Part of a small language model's weights.
Architecture: rotary positions, no biases in attention or MLP, capped logits.
Each number is 200 + 20 x the weight over its row's rms, rounded and kept within 0 to 999. Layers, rows and columns count from 0. The size before them is the row's rms in percent of the matrix's.

# layer 9 MLP up, 128x64, rms 0.344, rows 35-71, columns 0-63
097,234,173,193,195,218,167,223,213,196,178,200,169,203,226,208,252,175,218,218,165,209,200,179,194,207,201,201,198,176,204,212,215,200,207,231,210,197,180,224,180,190,170,193,212,230,210,158,205,195,229,219,205,183,197,204,219,207,232,226,217,167,190,171,195
111,178,159,222,217,199,167,200,192,191,192,202,221,201,189,204,207,185,221,179,190,208,190,198,205,207,204,180,161,160,234,185,210,224,207,198,174,204,231,234,200,135,188,216,201,195,177,165,216,209,190,172,192,192,185,192,218,177,197,195,163,211,194,208,223
100,171,197,196,190,189,207,222,197,187,252,179,207,171,199,190,213,173,214,208,184,177,139,230,207,213,190,228,213,156,182,209,210,186,183,202,173,180,201,229,197,212,206,169,195,206,209,214,227,221,188,206,220,210,202,231,202,219,213,224,181,211,219,189,222
097,191,235,217,192,208,205,167,173,191,183,202,230,205,172,188,214,212,204,218,181,195,226,193,236,176,234,199,226,208,192,220,182,207,212,169,196,194,221,211,197,195,161,176,195,186,222,176,184,165,186,229,200,175,172,200,165,213,236,221,220,224,213,198,208
096,209,214,165,209,216,203,189,177,219,188,208,163,182,238,200,205,179,193,185,198,228,207,213,193,208,227,190,193,205,233,220,220,183,218,217,165,170,199,173,200,178,188,193,243,204,199,207,225,200,177,182,161,153,185,188,198,188,209,230,209,193,196,165,183
103,198,147,191,200,213,178,164,215,211,164,199,201,197,203,217,249,211,204,238,218,209,189,235,181,197,192,205,193,223,196,199,219,214,241,228,189,227,206,214,170,217,205,226,230,222,208,204,215,219,190,193,209,193,189,201,217,198,186,194,216,235,202,223,234
092,184,179,226,186,214,194,164,186,200,201,218,197,193,200,214,187,170,225,211,206,192,157,154,219,175,195,209,228,208,206,240,247,231,197,192,191,212,220,209,201,186,197,194,198,230,209,194,215,233,227,160,213,177,211,182,214,193,198,196,204,199,218,186,238
091,174,211,178,219,181,194,215,225,204,213,185,216,178,166,245,211,169,178,231,189,172,196,215,242,198,190,208,198,166,192,186,241,189,181,196,184,191,187,166,189,186,194,216,197,204,182,218,181,226,221,208,238,207,215,165,200,221,224,210,214,210,186,189,200
099,211,236,216,232,201,188,166,222,204,194,191,235,203,197,213,217,205,165,188,204,210,207,205,178,196,177,217,212,231,182,182,192,234,205,201,186,213,178,185,147,200,231,189,218,184,176,213,205,211,234,237,204,225,172,210,173,209,188,192,187,233,210,189,177
088,158,214,207,189,216,204,166,190,201,170,217,228,208,212,205,217,151,175,208,223,199,213,189,207,226,187,177,231,200,198,227,214,234,202,195,181,226,197,189,205,154,204,186,189,192,211,220,142,180,197,194,214,211,195,189,200,200,195,161,216,184,200,190,216
094,219,205,219,174,182,236,233,184,187,225,235,174,198,200,171,252,172,199,204,221,194,181,185,206,197,202,210,212,158,194,210,197,212,208,214,194,230,199,204,239,222,162,211,206,186,163,199,207,223,211,211,224,191,203,215,219,176,209,204,177,192,225,200,182
116,173,193,184,203,216,213,206,197,220,189,186,198,202,228,217,238,205,194,194,158,214,242,188,157,198,187,165,181,195,218,194,170,187,193,239,179,171,169,198,218,176,219,162,208,189,221,184,199,205,196,193,202,234,205,222,223,188,214,213,215,198,196,207,239
111,161,200,205,221,212,138,229,225,203,211,197,237,202,255,192,226,177,164,198,220,186,207,174,195,207,201,199,179,183,190,185,187,222,199,181,197,222,215,204,217,202,183,215,201,191,224,221,189,231,216,225,222,229,210,225,216,193,198,214,196,181,196,212,200
100,172,192,183,202,182,216,178,182,181,195,200,219,198,189,242,227,204,175,188,203,194,234,186,217,170,211,197,189,168,199,203,210,217,204,201,173,209,189,179,166,172,241,195,184,193,209,196,156,174,183,238,180,187,213,175,207,160,174,204,211,195,184,226,209
094,217,226,233,208,210,183,209,195,209,224,222,213,194,167,194,225,163,226,227,203,228,190,175,226,157,208,197,194,203,201,203,210,205,203,193,210,206,201,237,208,179,208,163,213,233,174,198,190,183,192,202,160,186,183,172,204,153,190,231,208,182,183,212,192
099,179,201,184,199,211,170,155,209,192,234,199,190,221,201,191,194,191,140,207,213,182,226,187,207,213,219,181,189,210,225,193,230,228,217,197,161,216,215,171,189,174,204,219,161,220,196,165,223,205,217,168,200,209,189,199,216,172,184,209,210,185,193,198,200
102,166,209,208,188,191,202,196,211,233,244,225,224,218,180,202,185,201,175,195,219,199,183,193,200,194,196,211,169,217,168,235,209,198,237,207,190,219,225,205,213,213,176,232,169,200,206,205,193,186,217,228,177,227,202,219,174,241,190,229,187,181,180,219,176
092,224,181,214,237,222,206,188,232,153,234,195,226,175,169,206,203,183,212,221,196,212,157,183,209,206,209,191,179,200,247,208,198,173,205,192,206,217,213,192,169,227,213,178,209,181,175,195,189,235,203,238,195,192,219,215,215,192,209,186,191,193,212,193,180
086,211,175,241,225,202,216,184,231,194,178,188,180,186,217,203,175,232,221,177,220,190,213,190,181,177,202,206,194,172,234,209,208,173,171,222,210,205,191,177,211,211,171,161,189,199,209,227,191,195,231,196,176,177,184,190,193,211,182,184,197,204,176,253,199
108,202,210,190,243,180,230,181,183,211,192,190,216,215,194,258,214,229,194,225,185,186,198,207,206,213,215,190,182,229,182,199,209,219,218,200,202,180,185,182,180,198,198,237,213,179,214,227,202,225,200,177,223,221,190,224,191,211,198,173,199,228,214,204,141
095,204,200,201,193,182,226,199,196,206,171,221,194,210,204,220,184,191,214,165,211,220,194,217,218,206,188,179,206,198,219,202,179,169,225,212,164,206,179,177,214,208,215,189,184,214,250,180,196,251,214,216,160,230,210,215,146,206,187,183,225,188,205,202,192
104,173,185,217,166,208,223,185,216,201,191,193,202,187,210,201,169,217,184,208,220,213,187,213,195,233,161,213,193,205,182,189,222,188,199,187,228,154,202,187,205,219,187,201,196,223,194,247,215,182,172,238,234,198,243,210,200,231,205,191,209,184,219,229,191
123,226,185,223,218,184,224,188,169,200,222,177,224,221,157,200,189,205,195,213,212,191,185,172,201,193,156,191,201,180,225,179,188,214,186,186,218,172,207,223,204,193,198,243,222,233,188,178,195,193,188,192,165,180,157,213,173,203,219,205,198,206,193,227,180
086,216,184,202,203,196,168,193,167,143,150,202,171,212,216,208,210,208,190,157,208,206,190,213,185,196,195,225,196,202,203,169,216,209,229,180,219,181,178,189,176,189,204,225,196,190,202,227,217,216,208,181,217,210,189,217,193,214,242,211,175,195,172,224,223
094,208,189,225,190,213,190,196,188,181,178,209,180,237,227,225,201,179,167,222,202,210,232,193,227,181,195,178,200,229,191,198,175,193,198,192,213,197,194,225,232,180,203,185,202,220,214,215,231,178,178,148,160,195,201,224,158,189,189,222,201,193,216,177,218
097,214,230,169,229,192,162,160,200,220,226,238,194,214,211,185,213,174,210,186,197,204,210,220,177,177,224,208,210,205,224,183,216,177,229,209,201,185,192,177,206,188,193,212,187,204,203,189,155,217,224,185,195,215,166,243,189,168,231,215,202,190,203,196,193
111,154,199,217,194,179,235,181,162,209,167,197,197,223,153,214,200,210,167,192,208,185,263,184,215,189,235,209,225,215,194,204,200,197,197,210,183,196,196,182,228,218,200,236,171,228,192,197,197,206,213,210,199,199,194,185,187,209,202,174,201,209,207,226,195
098,201,180,189,180,199,190,191,188,202,206,196,211,220,218,168,209,241,216,226,205,213,228,202,198,222,223,194,197,222,169,168,191,200,207,192,162,211,218,175,221,157,193,212,220,210,181,212,205,202,181,151,186,184,205,186,236,230,184,191,172,188,181,232,227
107,200,209,201,184,217,209,207,195,206,214,155,229,214,177,172,210,171,240,206,183,206,165,213,222,209,222,211,220,184,237,177,185,211,220,211,203,200,204,218,219,255,205,195,224,199,219,212,175,231,205,219,196,208,231,189,219,166,196,205,190,214,199,232,182
105,197,203,209,236,220,192,196,186,209,215,213,210,188,180,207,224,185,226,190,219,230,180,170,156,178,179,195,213,231,234,190,240,175,225,169,223,182,182,234,214,208,200,179,171,184,200,217,173,197,212,214,182,186,206,214,221,185,200,239,208,200,182,210,215
090,196,197,167,179,210,218,170,220,217,191,202,160,217,217,187,159,202,199,223,199,182,185,195,212,211,199,197,213,136,209,197,184,215,193,185,189,186,151,235,235,195,225,200,202,240,191,192,199,189,171,212,178,187,190,213,213,209,174,208,211,183,210,184,187
114,186,237,221,202,246,190,207,217,210,230,206,213,225,202,189,185,206,185,176,185,149,203,173,219,211,202,190,206,231,201,223,163,192,187,200,199,209,214,162,179,193,186,192,184,196,198,209,187,226,221,225,209,190,216,179,205,209,235,165,222,218,241,194,201
098,193,197,204,189,194,196,204,216,218,210,229,220,224,223,223,171,201,177,197,203,184,205,212,214,201,183,237,176,160,181,189,180,170,197,202,188,194,195,153,163,199,193,205,189,209,265,206,234,196,191,220,191,215,213,202,207,228,178,205,188,198,167,185,170
103,213,194,164,199,191,216,208,178,201,241,197,217,203,195,187,199,162,187,170,237,203,210,191,159,207,199,207,215,173,202,203,186,200,219,190,159,206,196,180,191,197,171,191,219,197,203,244,195,204,190,225,184,196,205,220,174,244,188,168,224,163,207,215,226
107,191,240,209,213,212,201,213,196,193,166,192,185,223,203,188,230,198,214,234,179,194,174,161,210,221,209,212,220,177,178,223,173,204,246,228,220,243,173,206,191,169,200,202,188,196,198,198,164,213,237,192,187,225,194,185,194,197,226,188,194,175,187,194,202
089,206,190,203,173,190,225,221,177,212,235,227,192,186,182,246,180,229,171,197,181,223,188,233,220,202,206,190,181,169,194,173,199,211,253,214,211,207,180,184,192,176,213,225,205,182,202,184,189,210,188,205,185,178,215,199,160,207,201,228,180,203,191,207,232
085,201,222,192,186,191,215,213,206,204,188,191,188,185,212,186,189,208,204,204,214,192,183,208,150,206,156,177,218,222,190,236,182,214,231,197,216,201,251,185,209,197,171,171,188,180,174,167,222,176,219,185,158,210,223,221,213,191,194,207,178,210,209,198,234
# layer 9 MLP down (transposed), 128x64, rms 0.223, rows 35-70, columns 0-63
094,163,200,176,205,203,181,238,211,192,196,193,196,186,247,196,211,187,207,192,199,199,218,210,233,216,208,179,211,176,198,205,197,149,193,238,188,225,223,226,208,195,169,177,171,220,235,218,226,187,194,205,210,204,211,223,185,200,197,175,206,161,230,194,213
116,177,180,193,206,224,199,199,218,164,217,204,208,179,188,195,162,197,225,218,204,229,200,187,200,232,222,200,194,202,186,170,218,193,175,198,189,182,200,158,214,212,165,220,186,220,185,193,198,210,209,189,212,210,149,165,179,202,198,225,168,232,180,237,188
094,173,226,156,185,194,181,197,217,213,209,232,176,190,191,183,185,164,154,224,193,191,180,238,245,190,209,217,216,190,177,178,200,181,170,213,187,219,231,197,212,203,211,203,197,199,240,162,190,179,201,214,194,202,189,181,182,202,178,202,194,221,195,208,188
096,205,174,192,161,216,192,194,190,224,175,187,191,207,204,188,190,174,140,198,211,186,211,231,210,194,226,201,198,157,230,199,231,216,157,221,198,229,202,198,209,191,192,191,210,201,190,189,190,231,190,177,202,192,201,181,177,198,234,203,180,225,192,172,235
097,172,225,209,227,171,201,162,201,218,199,186,228,223,232,197,186,212,217,160,206,215,227,215,211,191,196,174,186,243,201,232,219,161,207,213,189,204,207,187,217,190,197,186,181,230,254,201,177,191,180,215,197,210,203,187,205,224,202,171,209,209,207,219,187
104,194,203,167,209,203,193,221,177,157,200,220,235,189,210,195,168,168,178,202,188,218,216,217,254,197,191,229,227,214,218,220,195,172,194,214,213,201,190,185,209,217,157,210,212,198,193,193,199,172,209,179,209,214,216,181,188,211,216,206,193,199,219,257,195
092,211,230,192,161,197,173,212,204,218,210,229,182,232,195,213,166,183,171,186,180,199,191,202,204,228,193,199,224,164,208,209,188,191,216,220,206,154,184,238,168,220,218,198,212,190,194,172,204,231,198,196,163,197,188,214,216,201,217,171,236,202,208,179,205
099,161,172,209,192,187,208,181,197,201,192,193,217,214,182,194,209,196,243,196,190,205,167,195,196,156,211,196,176,198,193,173,251,220,240,173,182,200,193,164,195,166,211,206,219,194,201,208,211,205,212,202,225,206,206,209,180,188,218,212,248,211,222,219,228
100,202,206,233,199,184,161,213,169,210,168,221,201,207,201,256,191,228,196,199,202,188,175,192,193,198,189,183,155,184,230,194,195,187,229,200,205,195,195,193,180,179,222,206,224,189,203,205,214,233,209,197,197,221,243,213,241,192,197,194,220,196,233,217,225
100,197,157,179,192,241,184,228,200,179,177,225,176,218,221,227,167,154,233,187,205,191,201,192,212,191,224,189,210,182,197,204,188,225,174,188,185,236,200,197,226,191,203,225,214,192,203,208,208,177,240,190,223,192,190,175,210,187,181,202,172,201,225,186,200
103,187,220,246,205,194,214,197,215,210,165,181,184,215,195,185,207,224,178,206,230,198,231,196,219,215,235,200,233,197,171,206,219,204,238,179,177,189,234,194,207,190,197,252,227,189,191,188,219,192,173,199,203,197,178,221,170,196,218,199,221,200,228,184,220
117,191,182,178,178,190,234,177,148,164,187,181,171,180,190,227,189,214,206,226,168,228,227,183,210,184,213,221,235,203,161,188,233,204,198,193,198,193,189,184,198,228,180,193,218,189,178,175,213,207,193,199,199,221,218,229,203,222,203,182,203,208,198,224,178
105,189,166,219,188,233,184,209,208,202,197,179,197,221,203,223,208,193,160,193,210,179,209,220,249,204,189,197,207,187,242,205,185,195,220,185,193,194,192,205,247,191,198,204,175,205,174,137,235,171,190,214,195,178,204,203,209,204,209,200,191,186,182,176,227
095,248,215,174,196,189,223,180,187,188,173,220,192,221,205,218,213,246,191,201,206,236,211,216,199,156,178,207,211,233,187,209,206,197,192,225,223,231,210,194,200,214,216,201,146,191,212,200,216,197,180,214,224,200,187,206,190,234,221,176,230,190,188,199,196
094,180,189,168,238,180,174,184,187,206,191,204,181,241,236,203,200,199,190,188,226,195,213,181,240,183,209,238,204,199,216,202,207,188,226,213,176,205,194,171,225,182,184,220,215,205,163,191,191,235,199,214,204,208,198,211,167,198,230,173,193,194,164,198,229
101,219,187,175,214,217,197,176,193,187,194,181,197,177,205,246,197,188,177,211,160,180,222,231,208,200,218,199,192,216,182,229,227,204,191,231,187,217,209,189,202,180,227,192,175,196,191,186,155,220,149,187,190,195,204,209,224,220,218,173,205,217,196,165,178
103,170,188,215,186,199,229,155,216,189,187,207,227,200,215,232,222,185,192,214,168,192,214,197,202,191,162,226,195,189,197,187,210,185,200,236,208,217,185,216,211,228,183,194,225,235,239,213,205,235,209,213,227,201,204,191,229,223,210,232,195,167,188,189,177
085,218,209,211,201,199,184,187,221,246,185,225,211,230,245,199,214,201,174,200,206,162,229,195,208,201,201,201,203,173,213,205,199,207,215,215,199,159,151,213,192,184,195,207,210,205,165,178,200,228,186,197,178,182,186,196,231,167,202,199,200,153,187,180,214
089,162,180,226,213,214,216,172,193,184,207,198,198,224,210,234,191,210,227,193,234,203,227,180,213,207,190,212,202,247,201,196,184,177,225,194,181,193,216,181,211,197,201,185,172,161,186,163,181,178,206,213,211,228,233,170,197,220,198,186,200,202,226,188,235
110,223,181,210,179,242,155,205,187,202,190,179,215,193,197,190,203,224,140,200,207,207,193,206,185,234,182,209,185,191,199,181,205,198,177,222,196,210,192,205,187,232,229,169,163,185,227,193,233,209,214,186,181,205,229,215,191,227,188,211,196,226,199,215,229
090,167,210,180,174,215,197,167,193,175,208,179,254,161,200,205,187,182,235,223,209,197,175,207,207,211,198,214,198,205,160,221,232,169,196,200,204,198,204,162,193,192,197,187,208,189,233,180,186,178,193,208,203,207,208,210,169,220,213,201,208,212,241,184,170
107,225,213,204,203,219,180,209,177,166,197,214,211,201,203,209,217,202,151,185,140,204,228,193,197,219,188,210,200,254,176,196,198,189,181,215,209,201,198,174,188,214,186,184,200,222,179,228,173,190,205,189,209,210,201,216,201,253,215,189,189,210,169,191,175
107,205,186,207,206,202,207,202,212,234,217,203,192,224,204,232,191,217,120,204,201,213,218,185,193,205,188,162,164,187,195,204,191,204,173,191,202,196,161,213,194,217,199,221,209,232,207,242,191,206,179,186,192,185,192,180,195,190,197,208,184,198,177,154,218
092,203,228,197,209,197,151,179,202,240,201,214,171,251,239,219,212,188,196,177,197,224,233,178,223,200,212,184,193,210,236,187,194,188,206,219,191,186,177,228,224,216,194,226,209,237,189,173,183,221,182,208,209,190,197,220,223,186,204,194,202,178,188,204,194
092,245,232,188,227,206,188,197,220,205,188,214,221,232,195,222,201,233,227,205,214,227,182,201,199,232,170,208,202,187,192,214,218,196,214,176,236,207,176,212,207,231,168,191,234,210,191,238,227,202,186,190,197,187,187,172,194,190,179,202,203,175,232,225,186
097,220,190,208,181,211,198,228,180,235,194,200,180,180,197,196,203,187,198,191,184,239,195,245,210,224,169,200,194,177,199,201,189,226,194,186,169,212,192,192,197,192,215,162,229,236,171,181,219,204,220,196,167,207,217,226,209,158,212,200,197,231,191,168,226
106,219,191,186,235,228,240,191,236,174,231,238,232,222,224,214,193,196,207,228,186,225,203,227,174,216,182,189,164,181,211,213,190,203,224,217,186,189,183,203,203,204,209,198,201,209,187,181,203,206,174,167,213,188,197,170,201,181,203,226,210,163,207,171,186
093,210,186,205,215,222,205,201,217,196,222,208,206,196,202,226,198,242,209,207,240,234,211,164,219,215,182,206,194,196,202,178,231,212,174,190,204,242,193,217,236,179,183,217,233,227,191,196,179,167,219,195,240,213,183,215,174,210,194,188,183,183,215,217,172
100,195,198,231,225,188,152,238,201,208,191,181,228,208,186,173,184,216,195,165,209,174,196,201,179,215,196,220,253,187,209,217,219,204,195,181,181,180,192,185,193,192,212,188,195,174,198,211,183,227,214,223,188,170,227,199,192,164,185,199,198,207,161,170,185
103,177,195,185,208,190,168,225,206,209,208,190,169,208,203,185,189,164,203,166,202,227,187,200,191,213,223,226,228,237,223,234,241,200,191,196,199,218,159,211,214,158,211,178,214,205,206,197,177,206,191,196,209,232,195,220,182,199,225,157,195,171,200,200,202
086,197,187,208,211,209,224,217,201,177,189,187,249,161,187,191,181,168,211,215,168,194,170,215,181,222,192,205,205,246,177,207,194,230,178,201,171,240,222,163,211,176,195,203,208,193,184,231,184,187,182,221,215,205,186,201,178,218,191,167,215,203,209,200,201
121,208,205,235,213,200,202,188,214,237,207,178,206,228,225,195,210,209,169,185,219,175,216,205,186,195,182,232,179,222,232,212,208,201,222,204,206,183,200,225,169,214,201,176,216,216,208,232,147,239,181,212,190,182,233,198,216,191,195,177,226,220,187,187,224
100,235,187,237,208,199,187,241,206,213,195,194,203,173,224,163,199,188,182,198,217,213,224,164,156,214,171,202,180,180,197,189,218,190,176,201,203,195,203,240,202,185,213,193,193,181,209,208,203,193,231,175,240,217,191,212,209,205,239,209,197,228,173,197,222
105,222,193,212,209,242,197,217,200,175,209,188,193,212,218,223,228,243,199,204,199,197,218,217,197,224,170,157,173,175,171,226,188,223,213,197,218,193,192,203,186,198,199,220,200,151,165,178,217,219,220,224,213,183,194,187,252,204,192,197,197,187,197,207,189
109,155,208,207,225,221,188,177,205,195,189,208,192,202,207,221,252,233,233,192,211,194,165,213,220,152,207,256,210,209,208,204,216,196,191,189,178,194,221,199,216,212,194,219,216,184,188,178,190,204,194,210,199,186,225,193,239,203,198,188,191,185,172,193,171
088,181,172,227,206,212,145,235,182,188,176,202,222,189,240,175,223,168,228,167,167,190,206,197,211,186,205,218,202,164,183,186,192,211,211,205,194,193,171,173,212,191,212,220,191,210,185,202,185,179,196,201,216,179,175,199,175,188,215,205,171,172,181,189,202
# layer 9 MLP gate, 128x64, rms 0.382, rows 36-71, columns 0-63
088,205,200,223,182,186,211,183,200,192,181,191,214,182,202,224,232,238,202,179,205,208,211,189,186,175,145,198,178,222,179,232,191,223,185,195,231,205,196,224,175,211,203,221,177,175,203,188,221,209,177,247,216,195,214,216,189,205,193,186,220,154,229,191,186
099,215,218,202,178,206,181,201,196,191,198,180,210,186,184,188,218,232,192,207,170,187,226,187,217,201,225,240,174,218,240,202,205,238,196,190,192,193,223,170,190,199,166,248,232,224,197,192,190,209,203,162,199,220,207,212,223,211,222,190,200,206,249,199,181
093,213,220,219,175,234,231,195,157,223,208,182,200,220,187,204,207,222,189,175,169,214,193,172,220,178,230,187,169,208,196,192,216,204,182,197,209,202,195,196,190,208,220,185,219,210,234,213,170,208,215,221,189,174,227,156,233,204,199,210,164,223,202,228,197
095,180,223,218,202,214,198,216,214,228,194,186,222,168,202,207,182,221,195,197,192,205,204,217,188,179,216,218,259,198,186,193,170,197,227,170,217,210,186,209,198,175,196,195,210,235,179,184,199,177,244,199,220,166,194,166,195,189,201,224,221,209,236,180,233
085,205,201,203,193,220,184,159,220,224,187,194,194,201,203,169,258,199,203,231,205,174,221,218,172,208,191,212,217,231,191,214,184,231,183,198,194,216,229,212,224,211,224,192,197,237,156,191,222,201,181,187,184,189,198,238,201,225,206,194,209,215,226,182,188
082,219,196,226,198,176,216,255,198,190,230,222,233,195,185,205,195,190,192,211,214,173,157,220,202,220,203,200,238,224,157,192,219,171,201,207,206,172,215,208,196,227,220,223,221,193,236,197,199,194,226,202,200,190,176,191,210,206,195,195,193,218,231,179,227
093,182,198,210,207,227,208,214,205,196,210,173,222,212,179,226,226,172,194,195,182,177,199,168,190,187,185,200,237,207,183,159,238,195,207,179,197,213,229,201,207,220,178,192,209,144,220,193,167,213,202,165,206,188,209,192,200,169,183,185,204,210,226,163,210
113,263,242,211,206,160,190,180,202,211,195,189,185,185,224,189,191,207,186,188,204,198,218,197,201,189,213,206,200,184,225,195,188,201,177,250,214,230,224,224,193,202,228,192,194,217,194,206,231,203,225,188,185,215,175,233,215,218,195,243,213,195,216,181,216
101,199,213,193,206,191,196,172,203,229,200,185,197,200,194,187,206,174,195,218,214,150,206,229,176,210,214,208,233,183,201,233,197,182,186,220,188,228,168,219,160,180,203,204,230,220,215,187,172,180,174,206,194,184,185,205,139,206,210,219,219,211,210,168,202
109,210,192,221,223,211,156,207,205,176,211,188,214,181,232,261,205,193,215,182,199,154,173,229,197,225,195,175,220,182,202,186,243,199,195,224,185,200,196,188,193,206,201,206,182,207,219,223,174,200,170,204,186,161,189,182,204,205,212,178,224,209,216,191,199
098,223,224,225,208,201,203,155,198,214,208,209,227,185,222,174,221,221,169,200,189,202,214,198,180,207,166,193,180,218,194,242,202,182,169,201,204,180,214,165,184,182,226,194,196,226,237,244,220,207,182,221,162,197,192,215,197,190,185,193,201,229,216,195,215
107,203,192,219,208,188,181,229,195,201,189,166,230,226,220,206,228,214,209,219,174,165,188,201,281,202,191,175,209,217,189,191,216,199,200,233,183,233,211,186,215,215,183,180,207,191,207,203,193,174,216,219,199,214,189,188,187,207,210,187,221,172,226,210,222
099,225,218,194,173,185,179,229,207,229,209,147,199,205,200,186,198,217,199,206,176,191,202,206,226,173,183,205,198,219,179,219,226,212,185,198,226,196,213,201,207,178,252,167,222,200,189,196,201,156,224,145,200,179,215,203,198,197,201,220,203,212,197,173,192
095,181,180,209,195,225,208,178,195,200,146,196,224,179,213,213,213,210,186,191,215,202,253,215,213,176,191,180,204,229,200,229,186,185,217,223,215,215,219,185,182,198,201,206,193,174,192,216,197,188,141,184,174,220,229,176,214,211,201,172,215,197,218,189,175
109,215,206,210,166,200,170,194,192,228,207,190,204,223,152,196,172,196,195,205,217,170,197,203,231,204,194,160,177,171,230,210,197,204,204,239,208,189,219,181,179,181,222,204,189,184,170,208,198,171,232,224,188,198,206,208,237,194,165,190,217,229,176,191,202
125,206,232,214,190,196,196,172,204,190,178,221,178,211,187,228,194,193,216,242,195,174,185,218,161,196,211,202,225,176,199,215,222,181,224,224,225,204,206,210,159,202,188,180,210,218,214,233,209,201,235,199,192,180,208,169,178,215,165,200,215,213,239,171,216
070,180,209,199,211,183,202,200,186,187,177,161,222,226,172,206,201,218,167,198,232,235,220,156,208,215,218,211,184,197,214,213,186,184,196,213,196,180,197,163,225,198,211,235,186,210,213,240,228,208,200,216,182,217,167,197,181,219,190,174,237,209,186,191,220
094,206,187,214,233,193,224,198,165,197,209,210,172,232,204,218,195,208,201,196,205,168,212,172,193,157,192,196,205,233,211,162,181,190,208,184,210,214,199,209,187,217,183,204,201,214,237,225,197,223,220,218,252,215,201,198,203,202,212,178,195,209,220,217,141
115,200,204,234,227,214,212,202,171,211,198,162,206,177,191,200,181,213,191,161,202,169,223,204,239,230,224,177,200,224,203,205,189,209,188,207,220,231,207,181,215,190,187,195,159,151,217,204,204,196,174,208,172,212,217,219,172,178,180,189,208,221,192,180,216
080,194,169,257,185,215,219,215,172,220,173,172,212,198,196,187,187,218,205,196,224,174,186,185,165,190,196,213,167,203,209,198,182,189,167,216,221,197,191,153,211,168,179,181,215,216,204,174,202,212,229,176,194,188,197,200,203,199,216,179,229,210,183,231,187
102,169,215,238,158,220,188,194,208,199,198,210,175,211,152,183,190,239,185,194,219,223,191,191,222,190,195,228,209,226,206,216,201,192,228,154,213,209,208,190,240,171,199,216,168,232,197,218,213,192,191,199,203,205,217,211,189,244,202,208,208,192,195,184,198
105,204,208,210,199,225,220,180,209,221,211,189,182,184,224,175,212,171,214,206,229,163,192,215,202,212,226,208,236,207,168,208,183,208,207,196,168,194,231,195,183,200,208,185,207,168,193,214,199,205,208,198,208,196,221,194,201,154,141,194,185,225,247,185,223
070,192,193,193,212,198,225,186,212,213,194,170,232,181,155,203,188,215,181,181,198,174,143,206,194,229,206,217,199,200,172,213,170,229,184,204,207,232,221,194,193,224,204,205,199,192,208,212,190,178,209,213,212,214,183,158,212,171,206,224,234,234,198,196,230
100,240,215,191,215,179,217,192,208,185,202,197,216,137,201,172,203,228,162,205,237,192,176,200,179,223,204,191,187,186,176,169,204,200,191,190,189,188,236,210,184,180,175,199,192,149,197,185,195,192,241,193,188,198,188,189,195,204,206,173,209,193,180,180,205
096,214,209,220,225,178,199,192,221,223,229,155,213,178,197,203,205,231,219,204,172,215,187,222,217,192,200,195,140,228,183,169,213,176,218,225,178,202,182,207,200,152,205,214,197,209,184,198,225,197,212,178,207,232,214,204,204,189,178,175,213,204,224,207,190
110,200,206,161,200,228,224,201,231,220,213,177,193,207,207,210,167,195,161,209,183,195,217,221,197,237,210,197,159,220,221,188,216,170,196,229,173,201,198,212,189,217,242,203,230,219,227,192,231,177,186,225,210,173,205,205,203,171,215,194,219,194,206,177,196
104,223,209,188,214,175,226,209,175,206,193,206,167,195,229,227,157,193,182,187,174,180,211,198,211,160,218,215,208,218,195,216,222,196,236,190,233,205,201,191,201,203,185,210,229,231,220,169,211,195,231,259,208,207,189,185,210,193,213,181,199,207,209,175,189
097,200,226,236,217,196,191,225,230,224,202,174,220,207,207,206,206,193,179,233,171,209,190,236,208,206,216,202,204,221,211,221,204,196,189,231,212,245,235,191,195,207,214,196,239,225,189,209,186,170,149,171,214,223,200,233,192,186,199,213,178,209,192,196,194
111,222,226,197,213,205,179,196,182,216,189,194,206,188,214,212,213,242,188,220,210,193,160,239,213,198,164,197,189,214,188,218,165,212,166,160,204,160,256,169,220,225,200,191,186,198,211,189,179,173,211,202,201,178,196,184,212,188,201,219,211,199,204,215,198
069,155,177,174,203,197,224,186,189,228,177,202,176,187,191,205,156,207,189,223,214,217,171,216,204,236,205,207,191,188,204,218,194,216,206,191,202,199,221,224,206,180,191,197,203,244,221,185,237,208,229,192,211,190,223,178,237,200,237,173,202,186,166,197,220
058,226,229,196,187,247,193,213,206,195,210,160,201,215,205,235,194,202,184,210,240,187,195,217,185,165,182,228,216,204,201,190,222,200,223,193,189,156,204,202,191,217,168,217,198,203,182,183,217,222,207,164,218,194,206,205,170,174,169,213,225,200,201,179,169
127,195,204,194,176,223,177,198,228,243,191,210,248,147,203,191,207,208,169,209,204,196,214,206,190,205,177,227,161,174,194,199,200,213,187,202,183,221,208,218,211,210,212,174,194,211,239,233,218,220,201,246,204,209,216,185,181,218,213,201,201,219,186,175,189
110,192,217,226,186,166,201,208,236,216,191,204,230,216,211,190,156,162,189,175,232,174,221,209,198,184,202,214,244,191,222,169,188,187,221,245,182,230,187,181,171,208,192,214,178,212,196,225,188,188,210,195,178,219,194,225,210,212,190,190,207,199,182,190,198
106,220,213,201,175,225,216,195,241,202,207,184,195,219,160,193,153,181,160,214,197,189,240,214,176,207,179,213,219,226,203,176,191,217,214,213,197,186,229,230,180,229,199,200,207,176,203,182,201,210,212,215,182,173,234,204,188,180,199,199,225,176,212,215,224
096,232,214,188,190,181,216,163,215,200,191,173,202,151,181,166,193,189,190,173,204,188,194,187,179,218,203,147,182,218,226,192,189,222,202,184,182,202,224,229,173,198,181,207,196,220,210,221,221,210,202,190,184,192,216,200,207,204,169,233,229,206,209,225,236
079,173,197,215,175,207,196,232,205,209,247,173,209,215,234,240,190,216,197,169,188,203,174,171,184,210,199,203,188,182,208,189,216,225,219,195,177,182,218,203,217,177,189,206,213,205,229,212,209,192,191,219,227,207,169,211,192,243,214,208,164,227,173,214,178